Weights of a small transformer language model.
Size: 14 layers, width 160, 5 heads of 32, MLP 640 squared ReLU, vocabulary 9879, 7.5M parameters.
Architecture: RMSNorm before each block, capped logits.
Training: 144M tokens, 4407 steps.
Each number is 128 + 32 x the weight over its row's rms, rounded and kept within 0 to 255. Layers, rows and columns count from 0. The size above them is the row's rms in percent of the matrix's.

# layer 5 attention output (transposed), 160x160, rms 0.0947, rows 8-31, columns 80-159
size [108 100 103  86  99 102 100  94  97 121  98 100 107  92  96  97  98 115 107  94 100  85  92  95]
[[127 136  94 185  97 137 176  91 103 162 176 125 171 126 113  97 132 119 162 116  76 109 127 146 183 125 168 123 150 189 183  82 112 122 123 137 101  80 171 182 136 193 125  93 141 113 143 127 171 150  74 144 147 146 150  98 155 129 150 163 105 162 156  99 136 134 173 142 142 149 159 129  61 127 165 151 130 188 118 145]
 [105 100 121  58 145 100 128  99 144 148 107 104  90  84 100 116 158 151 124 159 119 123  91 135 109 110 161  70 115 127 122 194 112 106  98 139 134 107 114 122 118  96 149  63 135 112 113 155 113 155 196 115  84 121 123 159 115 147  93 111  98 106 140 144  86 107 103 151  70 103  71 121  95 148 100 130 130  71 117 105]
 [155 134 112 124 134 104 174 117  77 176 108 113 196 216  92 139 152 160 145 136  66 134 181 100  93  44 146 119 142 173 135 123 159 119 185 103 152 127 143 165 166 120 128 132 161 130 155 165 124 205 145 138 115 158 153 158 132 152 155 151 130 152 170 156 150  93 129 131 103 123 129 140 128 168  84  55 106 122  78 128]
 [111 160 185  49  73 162 178 103  64 166 121 164 115 151 113 116 120 167 128 113 150 152 113 102  97 152  88 139 107 155 124 186  91 172 125  46 155 127 114  93 131  41 137 145 152 111 100 156 151  76 125 120 137 110 150 170 161 141 150 120 153  86 167 112 125 172 124 167 110 169  91  42 131 116 124 138 125 196 163 134]
 [ 77 225 159 121 130  97 143 126 137 104 144 134 183 189 198 128 142  74  93 101  87 167 140  78 113  96 141 119  91 129 139 100 130 101 151  91 105 155 133 155  93 123 102 119 129  74 166 104 116 111 128 144 109 137 128 111 151 109 134  98 142 137  99 148 168  94  69 117  98 128 105 179 123 118 101 152 160 101 122 169]
 [148 162  88 144 140 151 176 134 124 158  72 102 102 136 116 111 149 145 127  88 140 137  90 189 137  90 174 151 173 163 123 124 144 118  99 101 169 103 114  88 119 116 146 163 113 150 129 198 116  94 169  78 126 189  63  72 113 161 119  98 133 114  90 196 117 106 108 136 163 127 168 155 166 105 133  73 168 110 150 137]
 [116 176 116 119 155 126 155 117 113 143 132 184  74 142  98  95 123  90 132 143 190 138 117 122 153  92 114 135 153 106 134 120 155 136  71  87  99 133 106  92 113 192 109 157 152 112 135  97 100 140  97 177 182 200 129 116 113 136 112 170 158 120 148  63 177 177 121 108 158 161 188 172 154  65 127 158  91 122 131  52]
 [151 155 145  99 133 127 209 123 164  88 136  78 141  97 178 170 177 177 148  62 197 163 112 159 161 122 145 101  87 140 187  79 169 130 110 168 163 112 146 150  56 185 110 126 175  99 127 148  89 155  96 160  93 112 109 108 159 125 126 155 124  90  85  68 155 113 193 132 108 150 143 122  93 102 108 118  56 125 161  97]
 [128  94 146 143 183 117 126 142 193 113 115 134 101 175 127 162 116  71 100 131 150 113 106  79  91 138  89 164 115 134 118  85 167 169 162 122 147 114 117 114 165 209 157 134 122  58 163 108 146 185 102 191  83 105 155 122 147 158 189 160 147 138 127 180 175 145 162  73 124 123 148 144 151 151 153 186  92 157 130 117]
 [155  91 168 192 159 122 121 166  65  74 149 152  99 110 105 120 126 172  89 119 144 108  84 150 158 104 153 153 117 175 141 143 165 141 131  93 178 145  91 133 162 106 121 128 164  56  77 148  97  77 101 172 135 129 143 145  91 136 123 169  76 167 165 139 121 126 120  96 193  89 136 120  59 120 122 135  86 166 150 151]
 [152 144 189 127 139 108 129 100  97 127 170 154 145 179 104 148 153 167 163 124 146 101  57 224 167 119 106 123 135 149 113 141 129 144 113 106 169 114 131 124 162 125 110 113 110 137 120 119 138 137 125 145  80 115 156 130 145  62  48 137 143  80 146 203 140 162 117  67 161 190 126 116 185  94  98 114 118 106 151 177]
 [146 140 190  76 154 164 110  93 140 116 107 164 130 156  89 153 119 130 177 127 136 111 107 107 147 144  98  59 134 141 146  62 106 115 108 136 112 150  84  69 131 173 122 127 147 141 110 129 174 137 109 171 111 106 139 109 183 148 118  85 123 147  70  51 122 136 137 137 141  68 177 123 123  83 166  68 165 162 122 160]
 [147 113 113 166 185 124 121 114 158 165 160  83 102  72 147 113 155 100 138 124 121  61 104  85 136  94 114 113 132 115 117  65 143 106 152 171 106 131 170 125  85 171 146 113 142 123 155  87 118 179 159 128  95  65 147 146  83  98 114  94  97 154 176 138 125  68 122 119 142  61 172 131 114 186 100 171 112  65 144  96]
 [113 112 113 147 133 124 134 134 185 133  95  61  90 115  96 137  96 176 160 131 139  82  66 125 148 141 133 163 173 130 174 177 104 111 140 145 138 150 120 149 100 151 161 160 125 132  71 136 146 145 100 108  92 204 166  98 137 173 139 132 110  84 139 123 174 144 132 127 154 199  92 137  98 101 161 138  83 117 113 117]
 [125  67  64 145 137 133 128 163 137 143 130  45 183  90 192  77 100 176 171 146 173 102 144  80 129 141 161 140  71 129  84  93  94 122 132 162 140 129 106 137  95 187 135 132 165 120  83 124 116 115 168 100  72 126  41 141 131 140  36 176 144 123 134 160 139 154 104 134 160 111 111 134  93 140 103 128 138 150  86 121]
 [188 184 100 203 140 174  66 188  83 160 100  84  75  84 145 185 128 123 126 146 103 103 191 148 119 123 130 166 153 155 153  83 101 178 129 128  73 100  82 144  69 158  91 129 166 144 113 129 141  46 107  86 107 100 131 124 144 143 143 123 121 145 111 130 115 119  94 121 151 172  75 112 135 166 101 154 123 165 119 171]
 [132 159  84 140 119 170  34 118 184  76 100 136 162 116 206 114  60 138 169 119 160 171 179 116 167 123 176 101 139  98  86 141 155  84 135 128 171 143 158  93 130 129 117 146  75 128 114 138 126 137 140 122 103 101 155 182 148 120  95 113 146 137 137 119 140 135 113 151 122 106 182 146 115 143 106 105 144 143 164 130]
 [118 103 148  48 129 171 193 137 169 134 156 172 184  77 145 123  71 102 147 166 134 120 129  84 105 131 121 120 144 135 165 103 131 162 139 143 124 149 114 132 103  93 114 163 124  91 151 152  88 129  62 165 156 153 104 115 200  93 114  92  85 130 112  90 182 178 114 111 102 137 114 125 168 122 131 145 154  80  87 109]
 [ 82 140 179 136 112 172 102  89 137 124 158 104 127 113 162 127 104  84  90 136 133 114  70 137  83 152  90  74  99 111  93 110 162 112 128 117 177  78 142 114  98 163 106  94 122 147 123 106 144 149 196 164 137 116 135 165 113 172  77 117 131  67 126  94 151 154 125 119 157 126  89 138 130 113 148  96 153  73 109 160]
 [119 120 125 110 160 113 151 158 127 107 139 175  92 153 134 177 151 135 130 163 122 128 141 108 122 150 129 116  58  88 159 131 141 133 110 132 120 111 125 121 133 108 145 138 175  94 157  71  57 130 122 140 151 171 161 152 184 115 110  92 179 126 139 186 141 110  37 202 152 145 139  71  93 154 173  92 160 137  96 128]
 [109 131 109 129 120 121 136 166 112 132 132 109 151 104 143 109 108 166 188  92 165 150 131  70 130 117  88  95 113 103 147 108 141 141  59  78 100  54 139 145 120 123 119 119 128 129 169 127  75 159 106  93 124 164 141  67  65 196 102 179  75  67  98 127 134  96  85 131 152 166 107 187  78 146 107  93 134 118 141 191]
 [162 154 171 135 200 127 174 145 136 150 153 115 141  74  62 130  86 116 101  97 121 161  96 138 105  98 152  89 156 134 144 122 138 177 124  83  99 104 143 170 111 113 121  99  92 121 128  84 140 164 160 109 144  96 151 107 139 111 210 133  81  67  97  79 102  70  66 118 150 173 134 135  60 125 120 156 207 151 127 108]
 [168 111  94 151 141 163  98 131 215 114 104  52 169 108 163  84 158 117 144 120  87 114 146 139 105 127 113  85 111 114  46 148 129  99 105 127  68  82  68  66 163 161 159 101 154  99 150 106 155 150 108 129 145 119 151 213 140 150  95 126 146 139 121 119 116 182 148  92  85 124 141  56 157  87 138 165 171 182  96 107]
 [144 133  92 148 149 122 133 151  91 163 154 127  82 100 132  75 120 119 140 123 151 101 155 149  93 153  82 163 133 118  69 144  91 110 101 135 122 165  97 167 147 101 211  92 113 130 117 178 171 113 128 175 109 136 167  96  75 143 120 116 133 145 144  80 152 158 100 122  90 174 129 190  92 175 112 130 166 152 147 115]]
# layer 5 attention value, 160x160, rms 0.0574, rows 9-31, columns 80-159
size [108  97  88 100 104 104  96  95 120  98 103 113 105  98  97  94 110 113  96 101  87  95  97]
[[132 107 125 125  80 170  65  68  64 115 151 121 137 179 141 128 100 134 175 135  88  78  87 147 169 130 133 124 156  80 144 129 179 124 110 134  62  66 101 158 141  98 129 123 177  73 154 115  93 125  99 164  83 169 112  76 142 118  85 153  88 124 142 128 126 143 131 157 109  94 156 104 213  80 120  90 134 164 155 161]
 [ 74  85  75 128 119  97 123 130 111 111 130  66 113  87 123 163 158 152 137  96  92 127 167  71  74 173  59 128 155 128 119 100 170  91 162 190 150 158 159 132  98 143 135 131 159 169 232 126 132 166 111 173 114 126  99 150  90 205 104  86 159 130  78  74 155 178 155 130 148 138 121 172 158 177 115 169 147 153 133  89]
 [154 129 124 131 136 156 129 176  69 110 128 101 160  92 148 148 113  76 114  97 102 105 132 129 158  97 222 168 150 101 119 117 104 144 165 133  65 136 150  85 115  96 101 112 102 110 143  98 110  99 129 174 164 160  73 172  47 172 129 157  70 170 133 122 178 166 135 108 114 110 106 142  98 165 155 172 148  86 136 196]
 [109  94 113 149 129  71 100 146 130  84 145 135  82 159 139 119 164 115  98  41 125 154 106  98 112 141 129 111 164 167 105 102 131  57 128 122 179  99 130 147 151 133 114 135 161 142 135 157  77 140 127 152 107  99 176  81 184 101 158 113  76  83  44 154  82  88 151 107 169 129 112 177 128 168  92  91 200 120 126 166]
 [197 103 132 102 116 143  93  89 172  94 133 148  66 120 125 134 107 138 130 106 117 205  93 144 116 166 134 101 165 164  57 193 112  41 127 127  72 119 161 130 147 129 142 138 103 177 143 128 153 151 110 142 145 140 143 163 153 112 113 147 142 107 137 102 115 155 127  85 217 105 126 105 111 140 152 140  83 152 156 107]
 [ 67 152 133 114 114 127 150 150 154 161 177 151 171  98 127 173 125 176  63 110  95 165 137 170 104  78  82 114 142 145 157 119 101  68 133  96 126  81  98 154 118 191 140 152 154 122  71 118 110 122  97  72 107 173 113  85  67  76 162 132  96 150 154  66 172 192 110 140  98  92 126 120  36 129 160  82 137  45 139 131]
 [106 192  92  93 103  75 134 159 132 119 155  97 151 141 173 128 121 150  93 142 105 101  90 155 154  37 136 182 130 156 152 167  72 104 121 120  71 130 118 136 155 173 110 124 123 157 143 153 170 121 159  82 147 137 187 135  87  79 172 127 173 167 106 125 105 110  73 119 185  77 149 206 141 154 131  98 133 125 113  89]
 [145 130 127 162 153 104 144 103 175 186 115 143 108  96 169 117 185  78 121 105  78 143 167 138  57 119 126  67 101 127 157 123 123  95 134 130 146 149 129 147 129 144 109 115 102 120  74 136  98 100  87 125 174 159 117 112  91 133  98 130 106 131 151 134  98 193 183 177  74  96 150 156  98 130 131 118 146  87 188  99]
 [136 130  80 155 112 140 168 133 122 169 173  71 125  78 192  82 139  87 146 160 128 151 129 114 147 172 147 104 108 143 117 174 104 192 119 193 191 152  92 136 150 101 166  83 141 182 160  98 150 117 150 124 157 136 119  91 123 149 138 164 113 123 180  93 102 140 109 157 114 178  59 157 148 101  95 137 125 159  90 127]
 [ 74 148  98 134 134 127 156 164 154 154 101 173 132 118 174  79 122 131 145 149 159 106 136 127  78 135 119  59 101 138 143 135 115 105 224 158 109  82 121 150 112 135  97 112  99 145 162 160 169 127 115 109 119  72  89 128 125  98 190 169 137 112 192 102 118 127 126 111 179 147  91 137 146 117 167 135 196 126  52 165]
 [124 164 141 145  51 159 154  85  96 149 158 175 171 144 177 138 131 142 179 150 118  72  92 135 104 105  91 160 102 141 115 112 164  92  83 104 138 140 116 125 123  99 125 128  66 113 151 194  44 217  93 111  81 139 164  74 110 106 125 108 184 114 129  81 113  73 139  91 103 171 127 138 105 156 174 147 165 119  72 132]
 [143 138 139 114 142 118 117  98 129 161  81 169 120 221 100 184 121 113 126 127 157 111 161 173 118 128 144 105 111 104 140  91 188 169  98 169 191 128 106 143  72 153 123 123 172  98 138 197 150 136 107 185 108 153 130  84 141 134 119 148 178 144 165 169  93  98 126 181 121  75 148 142 157  76 124 174 133 141 139  76]
 [159 121 189 182 108 110 115 105 147 131 147 125 119  99 166 108  76 164  83 124 135  92 109 125 170 138 111 129 114 152 106 125  94 167  94 135 114 116  86 105 143 171 140  92 148 135 120  94  90 173  98 119 112 126 111 128  84 170 140 135 156  47 162  79 103 166  96 136 144  94 177 126 151 147 102 191 122 148 135 152]
 [141 172 104  57 166 128 107 125 138 172 151 108 207 160 158 128 155 140 163 132 140 126 124 241 120 138 168  91 133 129  31 160  99 168 109  99 152 127 115 164 107 126  82  99  98 144 112 136 186 158 170 150 178 125 163  71 132 132 139 144 171 143 123 153 105 115 171 158  90  77 120 136 164 134 131 154 150 189  86 167]
 [101 176 125  83 100 110 120 115 128 171 139 117  73 140 128  99 140 198 114 118 111 125 133 181 179 101 177  86  71 147  99 107 124 152  93 110 160 123 137 120 117  63 181 151 144 116  71 104 166 124 175 128 133 111 153 168 111 123 176 139 152 100 116 181 148  91 135 123  79 106  79 143 117 172 109 155 189 127 167 164]
 [154 137  92 160 126 141  88 150 179 131 121 162 167 121 163 147 137 130 138  85 112 118 111 144 159  74 100 150 147 128 106  94 127 204 115 211 207 159  86 124 109 165  86 106  93 140 135 151 113 130 179 227 130 190 149  95 116 103 179 148 167 105 112 115 134  54 179 139 127 112 143 133 114 120 141 127 137 129 127  89]
 [136 151 185 105 144 113  96 157 117 119 182 128 196  84 129 100 140 158 166 196 112 155 147 150 147 136 158 101  86 130 158 158  89 106  74 149 111 119  77 123 104 156 126 115 119 100 123 152  97 147 140 133 204 102 125 100 139 182  68 174  94 145 136 167  97 113 122  89 129  58 175  94 111 132  91 131 174 133 104 153]
 [115  93 134 129 100 116 111 163 146 169 124  95 138 140 111  71 105 138 102 175 167 121  92  97  97 136 148 119 113 112 153 122 116 122 158 158 132  66 135 164 130 189 179 140 117  74 136 152 151 104 152 130  62 109 120 177 121  91 172 195 168 125 118 151 107 101 127 109 165 166 116 124 103 116  82 149  97  95 117 159]
 [129 133 102  97  86 158 204 194 120 151 156  97 203  99 131 123 133 121 186 124  65 191  97  71 104 110 171 123 123 119 101 132 123 166  77 129 132  79 133 108 132 107 179 129 154 176 108 111 139 152 192 189 116 103  81 132  83 154 101 136  93 117  86 136  69 159 167 110 110 163 151 169 160 107  93 126 147 137  90 121]
 [129 166 128 157 153 118 122  49 133 142 134 127  87 157 151 185 146 175  93 100 124 165  86 164 122 109  58 166 131  70 145 135  55 142 131  93 149 165 142 204 161  91 171 131 114 199  87 166 165 131 146 115 140 163 130 141 145 139  79 153 129 211 176 165 146 130 122 117 174 135 133 174 115 174 107 129 100 106 181 131]
 [117 148 133 154 134 151 177  77 152 126 191 125  86 183 103 142  99  37  63 110 122 114  69  94 116  92 129 159  94 160 132 171  89 117 123 127 181 161  95 190 156 157 190 158 104 119 128 119 147 122 120 108 132 165 100  71 141 146 124 109  77 179 138  68 137 144 111  66 143 183 127 121 136 135 119 141 151  99  99  83]
 [118  98 149 107 107 148  94 129  79 124 150 126 138 140 114 129 124 145 100 139 140 196 135 174 153  71 145  30 131  96 154 112 167 126 139  64 168  72  82 163 156 128 134 145 160  79  93 167  75 119 128 162 119 113 141 167 115 117 143 113 127 122 101 131 154 147 206 135 127 125 151  92 115 135 109 143  90 147 137 110]
 [107  89  99 140 130  75  71 106 103  72 191 148  90 117  84 127 131 161 129 111 110  96 127 146 163 122 160 176 118 107 123 117  75 191 121  91 103  93 106  83 152 150 128 143 157 106 135  75 116 148 155 146  87 142 121 165 110 120 153 135 182  53 117 102 122 161 141 104 149  73  91 156  85  95 113 147 102 146 111 146]]
# layer 5 attention query, 160x160, rms 0.0519, rows 32-50, columns 80-159
size [ 75  72  89  84 106  94  93 102 102 111 102 105 102 111 104 107  95  81  86]
[[ 85 141  83 181 161 104 182  77 172 114 143 134 115 107 149 135 163 115 189 112 174 182 112 149 169 202 165 166 101 120 151 108 143 127 147 110  77  91 118 117 151 133 131 127 119  95 151 118 149 118  39 114 137 195 149 110 118 121 124 110  94 198 113  78 117  72  79 132 124 177 124 100 129 157  96 140 101  74 105 130]
 [113  98 188 111 101 149 150 167 107 119 154 124 189 151 159 140 137 138 142 132 152  77  88 112 106 132  88 148 106 190 111 136 123 213 162 141 123  98 153  97 122 109 119 131 153 117 105  99 155  71 109 101 151  93 124 179 115 217 108 156  94 173 146 131 133  95 162 128 139 103 118  93 121 131 161 147 175 179 115  74]
 [ 88 114 122 129 155 118 118 133 124 140  95 130 129 129 163 127  97  67 106 146 108 111 107 128  98 120 159 157 121 108 152 130 119  88 161 162 127 182 120 132 162 128 168 179  94  82 140  95  99 196  52 132 161 138  97  42 139  78 109  97 167  98 131 162 169 157  69 173 120 147 131 144 126 185 119 131 133 119 121  84]
 [139 179 122 108 113 112 108 181  89 125 115  83 145 160 118 137  68 157  87 154 101  79 109 128  99 118 140 160  97 106 140 156 166 112 147 142 214 185 153 194 111 164  69 119 129  95  83 149  88 126 128 135 104 132 108 122 100 138  96 139 149 102 158 163 112 105 174  83 174 117 122 124 108  95 115 139  84 222 111 116]
 [106 114  96 147 112  93 146 122 103 170 150 183 110 126  75 144 160 107 124 119 157 134 134 137 188 117  99 135 124 207 121 141  76 123 129 149 131  86  92 161  77  97 112 155 153  98  98 110 145 117 148 146 136 133 121 161 149 171 138 136 119 133 145 108 123 146 128 125 129 173 114 169  93 167 144 156 143 122 122 150]
 [145 168 103 168 202 121 149 141  83 123  40 149 156 106 137 103  96 170 152 140 123 144 151 126 152  68 176 109 134 140 192 120 123 131 148 127 141  79  93 184  96 159 111 136 140  82  82 150 122 154 141  82 144 133 121 148 108 165 136  91 174 130 104 153 191 136 138 161 147 116 176 107 131 117 131 106  94 151 117  43]
 [139 155 185 131 138 147 101 172 156 128  56 112 102 161 187 128 173 194 114 125 140 148 114 124 106 163 115 133 129  66 120  92 111 127 154 138 107 143 157 155 126 131 131 180  88 129 102 165 141 133 125  81 111 143  73  20 117 153 137 128 145 109 109 101 161  39 163 172  80 116  86 138 145 147  76 169 102 129 123  96]
 [135 125 106 141 135 141  89 166 121  82 196 121 107  77 153 171  83 129  96 124 137  63 150 106  99 117 121 126 123 110  69 150 158 116 135 144 113 152  74 124 143 136 154 119 134 172 105 134 103 101  82 104 147 152 145 117 110 147 173 139  69 125 143 104  51 124 134 111 114 160 148 141 162 148 142 162 109 103  98  55]
 [131 111 143 117 105  86 111 140 160  85 128 115 188  82  80 127  75 110 168  66 172  89  88 180 145 142 143  79 165 159 133 150  64 133 168 142 135 136 107 124 180 109 137 130 111  79 103 154 107 131 116  44 206  93 153 134 180 102 138 151  98 128 174 153 117  97 124  99 145 170 151 107 102 200 137 136 121 108 143 149]
 [ 75 148  68 109 190 122 137 168 100  44 109 103 107 164 156  98 159 115 184 147 171 153  69 159 122 132 133 144  78 119 139 131 116 108  77 115 115 122 126 117 134 144 165  99 115 108 106 128 137 156 127 123 127 114 141 124 148 164 127 111 124 107 112 107 109 202  85 126 125 135 183  75 120 158 118 154  99 117 106 116]
 [124 125  99 128  73 133  72 150 148 119 163 112 132 148  62 116 140 142  54 169 108 145  93  91 150 134 145 122 104 167 124 110 155 110  76 179 163 154 115 152  50 170  95 131 102 124 111 111 124 130  77  55 174 119 104 130  78 129 139 137 144  90 103 149 150 131 119 141 158  94 159  63  86 101 107 138 105 109 112 142]
 [ 86 128 101 210  96 100  89 102 105 135  59  95 102  82 170  92 121 121  84 120 145 103 118 122 126 145  94 152 133 137 114 150 150 133 127 162 103 106  93 137  86 141 128 203 115 178 137 162 175  47  91 138 167 148  71 121 144 140 162 177 115  67 164 212 119 109 104 153 101 179  75 139 165 111 190 140 111 159  67  88]
 [162 123 157 161 109 135 152  95 124 114 160 100 145 111 114 123 123 122 141 111  90 153  95  79 115 174 116 158 129 114 149 164 118 143 120 158 134 148 138 113  95  70 121 169 136  77  94  80 143 101 151 162 131 124 154  57 118 146 137 160 101 112 170 111 154 160  97 175 164  68  85 165 110 130 150 120 134 156 196 133]
 [112 146 161 140 151  92 122 211 119 151 100  96 136  76 209 170 104 121  57 109  84 112 105 104 166  74 155 116 115 185  96 195 102 120 114  93 120 138 101 145 147 129  95 127 109 174 133 137 143 147 103 135 127  75 136 124 110 159 129 139 119  85 120 121 100 106 160 130 128 136 130 133 137  72 130 145 113 137  90 128]
 [ 89 138 140 118  89 135 130 146 153 194 124 138 116 154  86 104 123 100 142 120  72 115 143 142 176 122 132 100 107 149 169  98 179 108 134 157 144 130 129  87 154  65 114 126 157 124 147  93 181 146 135 179  97 109  95 183 144  84 134  64 152 152 158  65  85 101  79 167  98  96  98 162  84 178 168 152 145 106 160  93]
 [109 112 137 117 121 101 151 128 129 198 169 123 155  71 135 173 147 104 144 124 117 153 127 131 118 175  84 112 113 110 125 111 134 140 171  46  61 145 153 116 144 164 222 206  88 123 104 157 131 169  71 112 166 170 106 137 124 141 114  94  98 119 141 182 131 128  74 152 144 112 163 155  87 147 120 131  89 105 132  89]
 [129 149 180 142 156 102 159 105 169 150 163 124  97  92 148  65 111 115 152 109 168 157  62  83 121  90 104 130 124 140 110 154 196  75 161 130 144 112 134 130 125  95 118 163 146 171 170 106  70 175 135  86 141 144 130  91 123 161  86 105  81 133 110 136 127 153 102 119 107  86 142 160 131  91 176  81 163  87 139 113]
 [172  97 146 105 101 123 113 205  85 136 162 118 103 104 107 193 106 162  72 113 134 106  96 121 145  95  79 151 141  91 105 112  95 168  96 153 163 127 107 145 110 113  62 102 109 147 129 149 156 169 228  88  96 131 163 112 112 126 154 184 105 115 140 133 119 116 159 124 143 144  95 123 133  93 121 115 129 127 159 145]
 [154 137 113  52 147 108 109 121 171  91 150 102 125 155 142 119 125 110 162 118  91  63 132 143  81  70 133 121 132 109 125  98  58 109 107 157 189 163 163  83 118 161  80 111 131 110  96  49 126 138  76 143 120  78 112  78 113 167 166 136  98 129 118  87 134 121 131  77  87 188  99 120 176  98 134 194 183 149 159 149]]
# layer 5 attention key, 160x160, rms 0.0515, rows 32-50, columns 80-159
size [ 92  65  75  80  93  82 117 114 110 110 117 105 100 110 107 102  75  91  98]
[[148 166  91 123 116 158  72 127  79 170 164 121 107 193 168 107 144 116  68 105 102 120 145 109 124 146 100 128 114 113 145 176 169  80  53  93 169 155 167 144  88 142 135 163 152 140 112 117 165 128 132 127  67 114 162 105  89 159 121 160 165 109 125 107  89 119  93 123  85 201 125 105 153  92 114 102 151 184 142 151]
 [122  80 135 126 102 135  74  96 133 145 137  86 158 100  85 119 130 110 143  98 126 156 141 147  63 137 142 109 183  85 114 132  97 156 168  50 109 136 116 158  93 142  95 119 123 156 123 151 115  69 123 156 177 121 113 191 161 171 179 120  58  67 144 112 102 135 140 180 115 145 142 149 146 194 121 129  99 153 137 193]
 [110 158 128 117 131 107 199 114  43 118 116 121 132  63 134 183  69 126 120 138 116 150 118 194  73 137 118 175  99 142 118 156 176 151  98 117 130 155  87 161 171 119 148 180 186 143 166 177 118 101 149 134 154 171 104 195 119 133 155  84 190 123 112 162 100 178 108 168 140  73 114 150 145  94 170 106 154 116 127 139]
 [102 112 113 126 120 128  50 146 167 160 124 149 227  96 146  95 135 130 135 130  88 143 122 114 103 163 161 144 165 111 116 130 134 127 131 156 150 147 105 174 141 129 115 102 122  79  89 116 119 147 106 128  80 185 160 100  80  93 140 147 121 116 190 144 123 204 121 112 158 151 160 125 185 115 152 127 141 134 152 133]
 [139 200 128 124 142  73 128 107 100  58  98 168 130 121 142 120 123 112 128 158 170 140 111  89 151  98 160 159 152 151 121 148 114 135 165 152 161 179 100 145 143 102 142 124 127 119 180  80 132 137 101 117 156 137  96  78 164 107 111  42 126 137 126 133  98  57  68 187 119  64 104 187 128  79  97 121 111 142  69 110]
 [110  96  58 108 157 128 138  95   5  96 160 162 121  92 130  97 151  74 141 146 205 133 147 155  92 169 125 138 184 174 110 114 177 103  97 161 154  94 116 134 179 154 115 141 112 115 139 117  97 128 114 158 163 128 159 153 106 185 132 166 126 162  54 156 151 128 124 113  53 189 126 143 154 133 145  64 159  93 124  97]
 [143 126 161 190  74  94 112 142 161 213 139  90  86 139 151 111 164 125  93  80 118 176 168 105 134  67 122 148 174  50 144 148  94 151 181 149  99  86 155 111 133 131 142 144 138 140 102 156 127  96  91 137 107  98 121 119 108 122 128 171 126 106 162 146 148  74 157 149 116 118 102 160 100 152 116 109 106 126  98 169]
 [156 127 108 134 127 106 101 140 206 148 116 193 167 138 133 166 152 136 116  78  91 131 165  70 136  87 110 134 115  91  96 140 149 104 127 149  96 121 152 174 128 164 115 152 131 158 161 168 114 100 147 179 129 119 127 130 119 176 164 100  50  78 165 126 137 130 135 142 123 140  71 150 145 133  89 132 101 111  91 110]
 [183  76 147 108 235 133 183  78 151 151 149  71 170 142  99 133  73  81  69 194 116 158 120 166 115  79  87  79 158 116 134 124 106  78  91 156 162 134 151  80  77 124  82 117 155  69 169  94 108 116 152 154 145 121 175 132 186 178 149 120 118 104 134 122 161 167 159  94 138 129  66 133 138 116 135 105 173 131 111  94]
 [150 116 191 208 130 102 169  79  72 158 102 135 114  91 111 136 138 129 159 108 119 210 133 101  95  70 113 145 184 144  85 108 115 140 152 165 111  85 172 147 139 134  97 106 172 118 153  85 110 149  99 127 157 110 125  92 111  66 152 114 105  64 148 145 141 145 109 147  84 126 175 104 163 154  76 160 139 141  84  88]
 [135 115 130 158 151  90 107  68  90 183  87 113 129 124 137 122 136 113 137 106 141  99 188  88 110 135  89 137 110  71  84  95 138 162 108 136  88 112 135  97  62 119 121 178  97 177 100 151 155 136 136 133 108 121 124 136  84 142 120 109  81 135 138 104 122 176  80 159 153 156 141 145 161  59 116 145 162 140  91 134]
 [207 141  94 147  96 122 110 103 142 106  47 135 106  90 141 104 141  64  67  88  93 102 119 131 119  94 182 149 133 172 123 182 140 140 117 146 175 161  94 151 135  89 144 153 140 167 174 139 171 119 165 121 129 158 100 112  98 138 177 133  97 110 125 137 122 141 120  63 134 136 103  77 153  80 184 120 121  81 168 158]
 [136 104 125 137 148  96 115 145  94 130 181 148  70 175 151  81  94 108 171 163 127 179 125 167 101  99 121 135 111 102 150 129 108 165  85 100  74 214 148 174 118 183 188 131 169  71  89 141 120 137  93 111  92 198  80 124 174 107 155 176 135 161  79  92 120 130  91 115 111 156  91 125 104  71 165 124  93 209  80 108]
 [117 111 110  93 115 156 129 130 149 114 161  91 132 100 123 133  85 111 140 163 108 133  84 100 142 127 142 117  85 113  99 162 119  80 103 119 137 100 139 133 143 125  85 180 145 123  96 172 121  97 119 149 150 158 113  96  90 145 123 137 156 174 145 109  68  40 218 101 116 101 158  55 100 149 126 147  35 139 150 187]
 [ 50 179 164 118 116 182 153 107  91 147 142  77 145 182 112 180 170 141 175  99  89 152  99 113 158 154 104 151 124 123 127 135  70 125  94  59 124 172 124 136 148  70 143  92  97 111 179 126 114 150 155 177  92 119 100 122 140  85 119 176 133 196 147 107 132 132 107 122 121  72 116 130 115 177 124 145 146 179 151 159]
 [ 92 117 138 138 110 135 126 168  64 136 142 197 154 127  90 188 153  82 164 140  80 127  90  92 121  94 162 121  64 164  78 135 151  91 151 127  90 107 103 122 105  83 155 149 134  88 147 199 104 142 104 137 169 139 125  81 157 144 152 161 106 161 102 138 118  96  86  78 164 120 188  85 123 153 125 164 121 169  87 120]
 [156 125  77 195 142 185 121 110 116 113 103  96 121  98 192 158  96 114  74 156 101 159 100  99 138 104 118 131 158 142 123  95 108 164  75 152  98 129  95 153 163  99 114  63 135 151 169 152 103 107 159 167 172 150 150  92  92 171 138 168 108 112 128 169  59 141 151  92 143 105 116 171 121 116 134 100 133 147 202 167]
 [108  92 142  82 129 133 145 188 141 162 130 147 147 169  88  85  91 176 122 100 126 151 131  97  56 121 115  90 124  83 143 135 159 135 137 116 126 167 152  93 142 144 147 136  70  84 151 145 108 144 152 145  95  91 106 141 187 124 119 113  55 130  82 132 127  97 154 179 130 133  89 119  97 178 153  97  75 122 122 157]
 [ 86 122  85  99 135 118  89 137 210 149 106 165 152 168 125 115 151 109 106 108 134 145 147 125 144 155 175 123 150 153 144 126 124 107 153  89 163 171 154 130  70 150 185 135  90  96  80  63 150 115  77  96  89 129 134 131 152  97 160 151 113 125 129 139 145 131 130 106 142 114 127  64 166 131  87 117 150 154  73 181]]